{"hidden_act": "tanh_gelu", "norm": "layernorm", "bias": "all", "init": "normal", "init_std_o": 0.0539, "init_std_up": 0.0621, "optimizer": "muon_hyperball", "decay_fraction": 1.0, "final_lr_fraction": 0.0, "batch_tokens": [16384, 32768]}
Each number is 50 + 10 x the weight over its row's rms, rounded and kept within 0 to 99. Layers, rows and columns count from 0. The size before them is the row's rms in percent of the matrix's.

# layer 5 attention value, 160x160, rms 0.0434, rows 121-127, columns 80-159
095:47 62 43 56 38 63 48 57 46 47 35 34 53 44 42 53 46 47 56 66 39 35 69 26 35 58 47 35 38 57 46 65 52 65 51 56 60 55 57 53 53 57 39 65 41 63 72 37 50 48 60 71 39 48 59 56 73 39 59 46 48 48 55 50 48 45 44 50 47 61 44 45 44 49 54 57 41 53 55 40
092:38 50 50 50 35 51 62 28 70 66 46 39 39 49 54 73 48 54 64 53 43 69 55 60 63 46 56 39 54 50 52 40 43 48 67 36 48 60 57 45 59 51 47 37 51 44 60 46 44 45 48 55 55 61 41 55 39 65 63 43 55 50 66 46 44 55 32 47 39 58 62 66 37 63 57 42 54 58 59 52
099:49 43 56 44 38 53 41 61 50 42 50 59 44 53 43 45 54 53 78 50 47 56 48 48 55 48 48 41 69 59 45 54 60 46 45 62 44 30 41 44 50 53 38 50 65 65 37 46 67 52 66 49 42 62 44 55 50 45 50 30 46 55 58 49 48 35 45 52 72 40 54 57 45 58 55 54 37 42 43 40
104:60 47 44 76 67 52 54 61 51 45 57 33 54 48 39 54 47 59 52 37 50 51 65 83 45 59 54 57 59 62 63 62 61 60 30 54 37 60 65 28 38 30 54 46 48 48 46 61 52 36 66 42 48 60 33 46 46 40 51 72 53 35 43 55 41 50 38 59 57 39 65 43 47 45 52 51 38 51 56 44
103:48 30 41 41 61 61 46 49 25 45 60 52 60 69 45 54 39 46 63 45 63 44 45 50 61 56 45 47 45 49 40 32 74 54 50 59 47 68 61 59 58 69 56 56 32 65 81 63 46 35 60 54 32 51 47 31 36 43 55 54 42 56 64 40 48 47 46 38 52 65 57 54 50 45 48 49 43 52 43 43
093:45 62 61 40 46 42 60 56 59 56 53 43 47 35 55 53 36 38 33 71 47 70 45 32 58 53 61 56 43 57 51 69 56 64 58 48 44 51 45 33 46 39 51 41 47 33 40 50 50 54 59 53 58 49 63 53 53 48 45 33 38 66 52 54 44 49 49 43 58 47 43 48 48 46 34 50 28 51 62 53
103:53 36 33 57 46 50 50 46 65 40 49 52 58 43 48 41 52 64 35 58 53 67 62 54 56 55 50 61 62 52 54 54 28 29 65 55 39 50 45 38 60 61 58 51 57 37 44 60 41 39 60 52 74 39 49 61 53 44 38 54 51 62 37 37 40 58 45 37 45 50 55 44 52 58 43 38 51 60 34 53
# layer 5 attention output (transposed), 160x160, rms 0.0541, rows 121-127, columns 80-159
111:62 36 70 54 39 56 56 36 63 44 53 49 44 59 59 55 57 41 57 44 40 57 51 42 46 54 49 51 42 41 62 52 45 46 59 68 34 55 63 69 43 59 67 59 53 46 67 52 44 58 35 47 36 63 46 50 51 70 52 48 56 43 68 52 33 51 62 66 43 32 47 38 56 38 49 39 61 56 77 47
111:49 59 47 54 53 36 59 29 45 45 47 51 36 39 44 64 49 61 62 60 56 54 52 44 50 34 43 41 50 43 58 37 63 47 51 44 47 51 56 45 63 46 56 54 47 76 65 59 40 46 56 54 57 56 60 73 57 39 67 53 50 47 42 54 51 75 36 52 48 50 59 50 47 68 32 55 49 48 53 39
119:54 37 58 49 41 50 47 69 52 54 36 55 32 64 30 47 48 49 58 35 21 46 59 43 49 60 59 52 52 44 53 66 69 49 48 61 54 63 43 56 50 47 42 45 30 42 39 46 50 65 63 39 60 49 40 47 61 48 43 57 65 63 62 39 36 62 50 48 46 46 47 51 44 50 47 49 50 45 44 49
124:61 55 47 58 60 74 49 48 51 50 51 46 47 49 52 70 55 47 43 60 57 56 45 45 41 49 38 46 36 41 44 51 52 58 35 50 52 60 55 43 47 48 47 57 54 42 34 55 58 46 56 62 49 51 42 48 48 44 69 44 43 45 67 44 56 44 51 45 59 51 44 47 47 55 52 36 61 31 54 44
123:61 42 64 36 47 49 44 49 51 55 47 60 70 73 46 64 52 62 46 41 31 48 53 48 42 46 54 39 56 31 68 51 52 48 27 55 43 64 50 48 58 59 61 42 37 38 36 49 50 39 56 53 46 31 47 44 42 27 41 50 46 55 48 66 59 56 61 52 62 57 38 43 58 57 52 57 28 51 46 42
112:35 33 47 48 67 37 44 57 64 45 69 48 47 53 53 30 58 45 54 73 54 72 39 43 48 56 59 47 56 51 34 44 58 48 39 45 47 55 41 40 55 57 66 61 51 60 42 52 63 35 58 61 55 46 50 44 38 62 30 51 48 36 48 54 39 34 55 56 68 59 67 49 36 38 50 44 62 50 53 56
126:36 29 36 45 49 42 33 26 51 54 51 66 65 49 47 51 48 51 67 62 50 48 50 56 50 20 54 53 49 40 60 22 41 41 39 60 73 52 62 58 43 56 53 67 59 54 54 53 61 48 63 47 45 47 44 62 66 40 47 66 57 46 56 41 52 47 52 61 31 54 46 63 55 53 54 51 35 53 47 45
# layer 5 attention query, 160x160, rms 0.0436, rows 128-141, columns 80-159
093:58 67 47 28 57 58 56 69 55 45 50 38 56 41 46 38 60 47 34 48 55 43 39 36 37 53 42 43 67 60 48 44 42 50 64 45 51 53 65 52 47 39 53 53 43 54 43 51 49 38 45 34 37 49 55 36 44 45 57 47 62 38 29 45 56 64 28 55 65 54 64 54 54 51 49 71 46 62 67 56
096:65 51 39 40 29 42 48 65 40 63 46 27 47 50 64 61 52 52 52 63 41 65 65 28 55 58 42 52 59 68 42 62 70 42 66 47 46 39 43 50 47 40 55 50 39 45 26 49 60 55 46 60 56 40 58 46 37 56 59 49 50 56 35 38 67 40 37 44 48 64 44 48 40 62 49 65 67 36 47 50
089:46 53 52 61 59 50 50 44 38 52 51 45 39 68 47 62 58 38 64 54 56 38 68 44 53 69 61 45 39 67 47 38 35 38 48 36 47 48 46 75 52 61 35 61 45 47 70 50 28 56 39 44 55 51 60 34 36 66 48 40 39 67 56 33 55 51 61 66 58 46 53 54 47 51 41 49 69 36 41 45
090:55 57 70 50 47 58 51 30 53 45 64 64 44 45 35 39 56 38 35 49 47 45 38 48 48 63 49 53 68 65 51 64 61 57 57 14 37 57 36 56 39 39 49 51 45 56 50 53 57 61 49 47 57 44 50 49 35 46 73 37 50 66 41 63 52 47 47 70 51 44 43 36 59 48 51 41 53 54 39 35
094:47 75 46 57 47 50 39 48 48 52 44 62 52 46 51 36 59 51 40 54 59 42 32 49 73 50 65 44 37 53 27 55 50 45 66 37 43 36 52 50 57 38 52 53 46 63 31 46 41 54 41 37 52 41 51 73 64 60 45 66 53 58 49 45 54 53 55 43 37 41 60 63 59 39 49 45 61 32 45 56
090:41 49 64 62 51 52 55 58 53 52 33 54 52 56 36 62 49 56 37 57 57 67 48 49 42 54 63 40 48 42 52 48 68 41 49 41 59 63 39 45 65 48 65 60 57 51 42 51 37 63 56 62 24 41 40 48 29 43 56 55 40 58 53 45 59 59 43 44 69 58 40 49 47 36 46 53 34 44 55 51
090:50 46 49 46 51 41 44 49 61 56 37 43 43 37 40 60 56 54 45 54 39 61 54 20 41 35 67 52 44 61 56 42 47 46 57 61 53 44 43 60 45 48 45 55 44 44 41 45 62 59 42 63 46 56 53 57 48 56 34 58 63 61 46 43 32 64 43 50 41 53 41 51 33 46 72 43 71 54 47 42
089:56 52 40 49 40 42 60 32 65 54 51 55 41 35 52 50 48 37 37 40 63 56 48 54 69 56 55 42 42 59 46 62 61 68 54 55 46 53 34 73 34 55 51 52 56 52 53 53 55 56 58 33 43 35 34 60 30 58 53 53 58 48 61 49 65 54 39 61 44 37 61 26 49 59 64 60 41 49 42 49
089:53 33 67 33 37 51 46 51 40 32 46 54 50 50 42 47 47 30 62 40 33 49 50 69 55 57 62 43 46 36 64 48 53 63 53 54 38 54 58 50 32 50 57 56 44 46 55 45 53 50 45 48 51 61 48 58 35 46 49 40 63 60 56 52 44 54 30 43 34 45 47 53 62 44 46 61 35 47 54 47
092:49 49 49 36 49 54 53 53 64 52 59 77 59 50 62 39 56 48 57 49 56 49 53 44 47 46 46 48 35 34 49 36 41 41 54 66 56 55 48 52 46 53 56 68 45 25 42 54 57 45 41 47 57 50 52 62 55 46 36 43 33 53 54 57 54 55 39 41 61 50 46 43 68 39 52 51 48 76 75 55
097:49 57 49 32 40 41 48 58 38 53 39 64 65 63 41 36 47 53 55 45 51 47 39 58 49 60 50 58 56 54 68 73 79 60 48 38 62 51 51 69 37 46 59 41 39 49 51 38 56 49 49 35 54 39 38 38 52 35 26 54 57 60 53 49 72 44 58 51 38 55 47 52 54 56 56 64 30 51 46 57
091:51 48 65 52 67 30 54 53 63 40 60 45 56 52 61 38 55 57 58 44 43 54 46 54 31 68 58 51 43 47 44 55 64 39 53 45 38 43 41 50 41 58 42 51 49 55 52 62 47 42 40 40 56 30 66 62 36 57 46 58 38 51 48 66 41 52 59 47 54 42 64 50 39 32 60 49 24 54 42 26
094:42 45 40 41 50 57 37 55 42 42 62 64 31 45 41 41 55 55 48 51 43 44 43 66 37 69 54 43 42 43 54 33 63 51 44 45 61 60 35 53 32 44 50 51 26 49 57 53 38 61 74 43 60 53 32 48 58 49 49 60 58 64 47 32 50 62 35 39 70 57 42 60 47 65 59 46 57 48 46 41
096:54 51 54 61 39 32 51 30 59 67 63 42 48 42 56 55 44 31 51 60 61 54 46 57 43 42 61 57 36 52 26 44 71 52 49 45 36 34 46 45 38 57 52 43 51 56 38 52 61 53 51 38 51 35 62 36 50 60 44 55 62 42 57 41 31 51 62 68 53 59 61 35 42 46 56 41 60 34 67 44
# layer 5 attention key, 160x160, rms 0.0434, rows 128-140, columns 80-159
095:52 61 49 50 58 59 56 65 51 51 49 30 51 51 66 47 60 39 56 56 57 29 36 33 45 50 17 52 61 59 61 47 43 64 59 49 57 46 61 38 40 31 52 60 46 59 48 56 46 54 48 51 38 45 34 61 38 43 53 61 50 44 49 48 42 68 58 50 47 54 61 48 60 61 56 55 48 58 85 44
099:48 48 34 50 39 62 50 57 32 56 61 28 56 50 53 55 50 50 38 61 51 73 40 48 58 57 37 43 58 66 58 48 66 51 50 46 45 42 39 61 54 53 64 51 55 41 56 56 59 61 50 64 54 52 44 52 42 73 61 51 43 49 58 43 57 59 40 40 35 44 49 60 32 58 53 44 51 36 51 51
091:48 57 53 50 54 49 43 37 43 28 58 52 61 45 44 51 59 40 49 60 55 41 52 52 49 63 48 56 51 59 60 64 51 39 37 17 52 53 52 64 51 62 46 62 37 44 49 43 31 70 49 46 50 60 44 67 31 52 59 44 37 69 49 49 55 49 48 59 56 26 46 56 52 50 40 54 62 60 48 45
091:59 60 61 39 59 59 53 42 51 60 56 61 53 45 34 45 48 38 49 42 49 74 39 36 64 47 39 46 63 47 66 58 54 64 37 52 56 49 54 42 49 23 47 54 33 51 40 71 46 59 46 46 57 60 44 56 57 36 47 55 48 57 42 56 51 38 40 66 42 47 46 60 45 28 50 44 16 55 61 42
092:53 77 46 54 53 32 43 40 60 41 44 53 35 45 44 52 60 60 38 48 66 59 50 59 53 49 35 64 47 50 38 55 45 31 46 41 49 39 55 52 64 32 55 50 53 61 46 46 39 40 43 44 56 51 48 63 48 53 52 46 77 57 40 50 55 56 59 44 42 37 48 56 78 43 56 62 47 46 62 42
094:33 49 54 47 67 46 43 47 56 44 40 56 39 64 41 73 36 65 39 60 60 59 53 52 54 51 67 46 42 38 64 54 46 53 45 54 42 55 31 41 70 49 43 53 48 47 59 58 20 55 55 64 50 42 43 33 28 46 51 52 50 41 39 56 53 53 42 42 63 65 55 64 49 34 44 48 42 51 65 61
098:47 37 45 40 58 39 59 41 64 47 42 57 53 39 47 43 50 58 58 57 44 63 36 43 57 41 49 60 60 37 72 52 23 48 52 68 45 53 40 66 44 73 59 45 52 43 46 36 63 50 36 62 39 46 62 56 35 60 50 53 57 50 43 52 54 76 47 42 41 36 54 33 38 38 57 53 49 56 55 49
094:62 52 51 41 59 56 45 39 61 37 50 59 45 45 64 45 51 65 40 42 47 40 51 40 68 58 52 54 55 26 50 48 55 60 57 54 56 51 50 54 35 48 60 48 58 48 61 59 46 53 33 44 48 50 43 48 44 34 51 38 46 58 45 45 56 32 38 43 40 37 59 41 50 60 68 53 31 38 57 41
091:47 50 45 55 37 43 39 64 51 47 48 41 47 67 41 34 41 44 64 55 35 51 40 65 48 58 52 34 49 29 68 60 51 39 62 56 38 55 49 46 39 55 55 50 41 36 59 51 28 40 49 21 48 65 65 38 50 57 47 43 56 73 57 49 36 53 55 52 30 51 70 58 53 68 51 45 49 58 61 61
090:64 43 41 55 53 43 38 53 56 36 49 59 57 57 57 56 54 38 48 45 44 62 60 42 53 57 46 46 49 56 41 35 47 50 60 51 64 58 55 64 47 64 37 55 48 28 64 45 41 50 49 36 62 30 64 49 73 34 46 44 48 43 56 59 49 46 52 48 53 51 59 13 50 36 56 51 70 56 77 51
096:64 52 56 24 44 53 39 51 40 51 39 59 65 66 48 60 55 57 61 54 45 49 39 65 44 49 40 60 58 38 58 68 71 53 50 55 53 39 45 75 48 45 57 50 41 61 56 54 32 40 62 59 51 34 28 46 64 46 29 35 57 60 58 50 40 40 40 60 41 52 43 52 65 39 57 52 42 40 55 55
092:42 39 64 50 70 48 54 46 58 46 49 49 36 59 48 46 53 67 56 22 49 47 31 38 46 59 61 54 41 61 32 49 60 44 58 46 57 50 50 45 40 50 47 52 49 62 56 52 39 41 44 41 49 39 46 65 53 57 43 61 54 47 56 44 49 40 45 53 52 48 46 49 31 27 64 57 39 57 46 35
098:65 55 49 61 41 64 52 65 53 52 53 62 33 54 54 55 43 48 56 45 42 31 49 57 45 60 65 41 46 44 50 42 50 40 60 45 65 48 41 60 48 52 62 41 31 60 45 55 53 67 67 51 52 50 38 63 55 44 48 42 54 65 42 39 57 65 34 45 63 44 39 62 45 53 64 34 67 50 41 42